Weights of a small GPT-style language model, trained from scratch on English Wikipedia.
Size: width 64, 0.534M parameters.
Architecture: learned positions, no biases in attention or MLP, tied embeddings.
Training: a variant of Muon for these matrices, 93M tokens.
Each number is 128 + 32 x the weight over its row's rms, rounded and kept within 0 to 255. Layers, rows and columns count from 0. Numbers have three digits each. The size before them is the row's rms in percent of the matrix's.

# down: layer 2 MLP down (transposed), 192x64, rms 0.0918, rows 146-191, columns 0-63
# up: layer 2 MLP up, 192x64, rms 0.184, rows 147-191, columns 0-63
down146 099:093179123093072169176109160114113158086095172052150098166118137100117132166135154147098137123108102149115120159123147170103101130123147145115091059135109164197100106180078119136148120087152187
up147 103:168137154174122114140089115128147126116112101089175179125161146155172094114133146159131165140116130121124106098090150159069125070215145068165146082127159146126080071093051144091144136142133113
down147 101:139122122155122128113092060115158113079125128125133173118097076164120149146124130139124114167085159131174179101096120167130125136186117099129095120144195203154141126142037106079156156094156079
up148 096:100128110108107062151125163077069100119074132134137195165109141150162172101092165142174090093100123113230143115104140151131125150131141148069089104140127167149156144134127131073088162119126141
down148 096:220127176157162118152072088089158133156115116119124131176096155111091122116083139191149119130093129112110057186134171171138126119121104109165146104155143124154080119064105096126173146110091123
up149 129:103091127101142125121113130151083144080100072165138141132194128137209125169189108121139145110131175088183162104073150117146058116120119107107081141145129154156117128172090106123176067133100106
down149 117:074063155160087169137133115095087123124081116106165118121106126095187168182151101151131048143115134126112153098126130130190105104145127108111045158168160202149150153135137135151149112103111142
up150 096:145106095116151127091092114108146137110124121107076114096175120088207174165124122142128151138120141090099086197044108141094137143107135113129166084118125147158108156088157169064205121122096126
down150 089:120120129146118117110074127136133064119126174080170105071079101119135139121173138167109195172114115095072111137052131118083135135194120126138174187100104144119114168095168163157155150156147140
up151 053:126162098115102122151130145110117062111144195088142131122156191085162160133167125143141179131114167085119124107165135147161114101165148079095131162092149089116213082118166138115126110082053121
down151 095:122154146104105152143122134128224111093110107130111163185071132123131158206064163127122115122101141176127107120125159133181119071154164108123167101147087144132144157104125139101173074091113068
up152 102:160196117154127100112199099114186154130154191110131133105083093168133113116087164111154091103118108093097120069124112184118127156148119177107142147178126129156088147067082105148061116130147124
down152 100:093149084117118146190102183073096108151161100137097164138131132105087094100050131169113100108147120161126154107160182167151131115158211138094116102138085107157167112145141087117197111123122138
up153 098:132141116159084190090173132139154110108127156093146119144106130133149113151094164098119134149176126113123114087116127128077169176177172185107096067078083099043147138099144200108136104106110143
down153 104:131167063118131113174138185181090064077146155129140127098089100126164180156136126095125107147097138178142091056163121095136135164110153188164147124133126174148158107080089078135137114126136097
up154 080:110155163152099146183082175110105125158112106113107113136096112143165154149113104118080163090106140157093096109163129117135109095145091069139175089197198151149131150087071162168135129192118171
down154 086:135100153091154134032152144115115171107100156164142137165177124112138133131096118107159164176097109114143158208104105126062169172071131139088104144098123116099140132180137115116107064116171114
up155 094:112155115111124172154143144169148094159100158127123118195185123116161120129124093079114053100106127076136157137129139088102152096156127129082092061119165207163072162152118152090097125093155118
down155 073:098116081176139108139122137151104099151087153160141174178107089123134101105140148112152060137116145205139132131119128085102174148169154128151074047160137106186099157140079089148136172119165106
up156 089:196129086128140117098136103122176129105080181088228192141135128155111135130098120081171058121107152127098159136110095110134073132196091173120150131137135145131096105133144177138136101112112128
down156 097:102096103096152140116114083137120112094107138104162188128139131104046189128071119127173139154138128164077083147121148157103160140135091173088058117117140139117164063143179156173148139153135170
up157 082:155129160161174114145070116132140139087087147113208139056124151102128137146089130101150112146188182098149121130061179143110149072112157101130150162120150175151069103109124096094125131075143126
down157 089:164150116129125102194096079142129155101135161118158133100115109089108133107101100104111138090195163099221103100127177132080166087097162131169178109089148166112103145101099089121165172098151131
up158 100:159143102091110146135152101135173138130052128127154112176113090087136082141094123127070103197120202154100145150093165110135133121116076167158100201163080106140144156104089105121124117160135177
down158 097:178142132158124119072139109138158093125085089127130161149109080157154096157143115177065121120131111099143129077104139163143180120105148190169147165095106170081122151148071172102054157143147085
up159 091:068156083141157090134142148068090170113109142073112129131112121172133179148129180120176174115124141128135151115111094163121113123165149088101152104151143069113171087156152118187153133051181101
down159 094:176131174092110116127132106184147023098123077181150110144134115121143106120123077126096078139161120133145104117135176086144151122154121149164121146119113185128121156101107109105085188201095166
up160 093:152103085120136150162170081067154099128164141136102174139119106181146100139118114132128136135159100169133098099098143128151119120183146078102098131077117157095156123213091096146135046182158090
down160 094:113080186107089133164104153147143089134133152124113056161140091093111169139163167153105177137168113156117142158108096187095186192112072149103127079129105102138112145059126090131134132100136169
up161 116:165148190164076148117093165034164160148130159156077094138140163116119174097135131134146121172140095159123131145111135151146127117158145160137135115152061114101042107094104167124089111133100080
down161 112:112146184124146080185132145088170116144096083139096127148127093161086137125148137092128105124086146103164155101173157153179084159108185128132122134131070156063124104139200102121050165136124117
up162 086:155077069150150141136101176119118101177154127201136162148129158140122152133108091104176097129077132086126081119119136134116170158153157129081152109119106117192083080189087120057120113092146149
down162 102:154144066148141097104091199115151131156153140133155114145117163119101155111121108034149111146115096159089107103133150098149132143152190077124181112135159126180107180095131069113113181072137109
up163 105:130120125130183115128131102166174144062141145088105117120168166119203078117166145146134072124114092131141148108080161186158110098088094156173093160136133096082109105174141143119086084147065137
down163 095:124168159112094093135172066139113199122122149106147153175159162148126085172090106122132113178151174192113123067133107108109088076105147132154115161119092172109134143166063157087149125090127102
up164 109:131176159144126185161072136059110168099110196049150136111115169110148117107085100144155163113118167130101119117120155125124118126187146094148117176104108070164091091187153145133134118171104122
down164 116:076121168107097194191124119146114145127097097136141085127119102111096155183090115145141087104096178156141080062120134162181149124140174134193162169110109098099118072182155127158127131111112108
up165 067:138179097128103136172067147120110104173092209110137098144203083140187095130130131154132168153116169066135153157110138087101068119145141136045161138111115146139116102130118097131105127169125133
down165 083:104084092103107121153121130186077171149095108104156124110107098149106148089155093105167149180132129228111082084110125126121136148109118115169140079189188119152119087158088153148103161133128174
up166 111:107139100119193127140178128133096183133124144103157127089142170173185069125126072102164156079117138091100092098147140102154095120113114099063141098119110115132117102157132124133184084224115134
down166 104:130071091117106142135178166148123141128093189178112143056146110182065118109131192106175122054067117138174158092125137168113142154115127107126132134164137134123103078159094122125155139116153082
up167 089:142091162115167102181107120087129121086072104190132174126165142126096139141120126136100074131125125151201139122100089173123131222130141154184102104151133106128116076139059171126125084134134123
down167 074:102092082133117088105117156160156125064175213170095099111107098183114093077159111137140125146121087122162184154136118129161121160088078152107115097118146126158110161158125060162100123151182125
up168 085:119185125183152125171144123133172093113091183173119125168117142111139207141139186127072107173140142091095140087171121119097160101112167119140156138128120079119068109105076135142108103147078076
down168 101:095183192157075164127136088154179121069107149110122161142135181169081133184106119120107096134090121187082134143183116136104150123126134136081144110088130103185102099162133129139117071159088107
up169 105:176122143116120148073167178162105180132115165145124121131105144096087083133146207087103173144104153116134183074090109106124124120113108129144109134194198158160128150150086113099138107071101169
down169 100:141127163156168102131149147100173137144118109151166134126169122103096099099123132090084061171135119149143181102121126136058129094088060180147183137139145124180093188140077119101063160139123136
up170 095:101140149140155142128136166136164123075100129055141116157168162108181144131099078168143106188142169124106158129145109201152161061122103080156128140128110075128153056125112095159152098092162139
down170 100:105166117107157136190147155142139120087149165125144142170160137169148138149139165117102089181088128147083088171137125074131082090148165064160131128088071115050145087095099076126158152140137144
up171 095:116091086122145127103128087124111167129105070120174144139160150178116073120092104093154121113073173161167144108127139197195100151130190095148069115124103136107169139132132085151131097062159153
down171 093:187107155170084180174115108107154129121149187131047115095108153127104140093115136128112153091131086064097114179120080102115163165137086170094159108107103099128104162112142148123145177156134191
up172 100:122109087121149155182232102127104151146066136094156096099144104110072083086159145097128137147118160134071108102133113104098139112120122081147148135119161123107189212139119125134116149131150186
down172 096:146128181122109125107089193095150097139165156137090177134114123179124114142138096189115072148105091108164134112136177142117120179186112169145110100106087126174092175074106071100145118090089104
up173 110:118110158174067141126093151048138101120090172140163145095158129130145142201158106124185080113138106164151106170183171113111079113143086130100099179121080166098121126186150129140118096131108135
down173 095:114088110091144157200082152125082101112124086138085111146166159096123112206163081144124138136130106168171098105136148121068107075102126164191119093138114109132164131195142117076109158148149149
up174 099:091157114130074143121105065138071162152173108184081155107147146180142150181121117111132116081126203092108123079065111190171127155130166130122108127155126145139133117133092113123078124107116187
down174 096:203123125126171104126172103186144143112128148061103094168099142072120126130174136124121142139172107152108053148142138064140055125146111078165174171118139123094138150150104160099116167091133129
up175 096:095140106182103062114157173145225122158157114162088128162095152171125103092117115098134152119129165158174084091124152179125149119141132137126148177099053094123140095100105083092114133164144149
down175 094:097184165119105105100104143146131166130141095069115133115133165083148124154169046140119170143117149176084127135183125151127077052124150115139140073119158126142144199148175132084111124149126073
up176 100:096192121127119102177141202087143124153108137150099155187147133162080146092103107134118084168125191121124146132080111131104085132136141118141148139108160138127084146179093174171041106096170131
down176 093:072123168122102102131143077169104135128104128107091199110122104111123136124167097215140133114119140081107104108142072180117057192110137108099156099184169142132137113114140156148171128180142100
up177 075:125075160105091094068090147146139095077155101153067193192170109109153151112139162158131114099152166122125136142136147201169138113121140156100090122115112179116141117139183096062120151098158123
down177 077:154099108134155143166122122096076137142142190056126176143125181144114114086084154105137157145085117130109107122153110088065101140075168111125167103117175138127159132171215165160107132073137119
up178 097:161129109117163153117067128104177068077157108107145123100135190045124123151091140118120082115116123183115102122113179109148146106166120106160134080122158171161183222115138121130130137151113144
down178 078:087145103160136131098146191154119109139100182142132166083135156128117202122127130189158145126114157100126142134157110106087067097107110067077111108143146170163059124080140146095190123152084143
up179 095:080101139070119128105152134120125160124053154145140131158128096124118197210117192129109104136131149093152105073071182110089066164129077145117173154171142124144162093126143126125100135114148112
down179 109:131074116120132132145091094110084143125164149185145181118116111148107143151065135118142068139145185178134140125202132107118153073177149175085122094078102113127149120138168117103101147187099073
up180 096:109070177110144162127132087135110112164191090165107081150153136123051082143079127141154109119089122162138133118124159149165106104106141124122190199162139162140137085124126150067129101148061157
down180 106:055200184129136121155136137135137100104209120114108140089115138145149137167119134132124122098131067106091147141095136139170154151147078175110200152143182099126133066110120082135067106111124100
up181 104:120114134082111112060137167114122129107152128137173142136163112111153152190164111168154138084136125092091134152085156077238128112103189051129096122098113166111121139145125144100125168109154100
down181 098:087154114107151146130182154071123164125103146067069074172155116189149151100158096113148141087143135113131129134110162180145110159133156067097107130127161100135134144146182076147167062077139109
up182 086:081160180159144140146155091138110145135131097189118108194147125140084117114131163140145098157062200155073119113071137114155084130145154092107092137126067124068139134193127127099137134132078147
down182 092:145168162146121153124075151091127120155120112138150122076125097161137181142082128103083177090120082102173099127162149128085136127114120124152245092144204135149138095112082077130107129122144120
up183 107:149155180180151137174125105087157110147145152092155138159119145153141148142058197069121166136165101208090111077120144133123139120117152135126134133113091118074173108106119063110074129130164087
down183 090:122126137143128074117084095187073127179157075123165115131080164102147091125143125163077129117095163088178152134051097165177111144084121166192135089122104160149142111147098165125143106122163132
up184 100:124102151091154131120107120119123112141133145187067134175099113107137179226086199145115126103141095084123172149151167084104165146108144166136104103127086116082203135103105103112148115128084110
down184 101:132116163145110083133131132204116142117107138102164112118059145144096100121126094105144181159123127150134061083157084074127074102125145132154200123160132190197070115117153115153100126148141160
up185 084:052100151186149079170155134117146113113167146132150171104153104164198143116100109134140089073141126056127124095114123162114082125128141123119104191174138169188131133073113081125096122108153108
down185 086:113138064088197113133119135149133096118167116137103093145147129125131148107065139131054130125138123132163131126159171107101141059182179104109154146125188075193111177079093134161108141135153101
up186 137:133169118149100129151134185102136039116189087187109160136167156114136124156128134130133092106191114096145087114121165133147150084121101124131086102091067195131121120128176134100058146145138099
down186 136:120171127131141136139157112076139083090152075164077129152174159133123088127137138149105104090169150081137090127106154192102116119120065114122086150119062183107161146174196107112098166163138160
up187 088:152147087141141173173169077129131087164107152126073192116109114090186137132106105142148140141117108110090136130097159095182102131100119179083110107128150083059133137093110073136148120206096154
down187 103:134132100176116137133159085153108113124099141114104156102085141120122160065160115114152150102138186143141116191111072105145175117172052161160180147091163183154080085116129163130087130118108073
up188 097:059092113129121098140123102191096132130118144160147145139151187205156103101108070140161120055115105141082151099095155100170131133136125088122123126145100111109154177136151078146117117184136203
down188 093:147153146145156187081155149085181107152166135116094121068107101072117098113163138112126116106131187134167133126083093162092190120142142144098097122181159134157105120109116121116201080100158067
up189 109:164185107120186093146203121075128143126139171050116131143086151151139110119108100134101195157081124126134131102154113124131151091098162097139138113192187097162096158127142117086116091122072141
down189 104:144100074121132106215096078177193052123150050138126093111124130113111148128133133161136171147171128127151137119091129162148104074109134146116136106132113096101146163125098187111102191163114150
up190 083:135141112133165162133125148155114125080111174130134098194119068145129215112109129100137111166137143068063147116148130121133094172136110117057138085125171150057122182136113157108098163078105127
down190 088:151089133112096144138102167152088088187156178123187152177119129173120131151097155143115135115138200197123063103179170136123125096101114094122154122090090105143074119116124114177068117113139097
up191 097:152146155130082122087072119117064212168112096164122137141155110116164136123142112186111101117163161064112153100124157171138120158148172100076136118129066077122123154111151162085158089104170132
down191 096:135076094098084159160136147150118055136137164150113090148140139102105171119094137114153136139166136135161116061088119131134123181119177116091074150140128102094116109160062224123098134127178162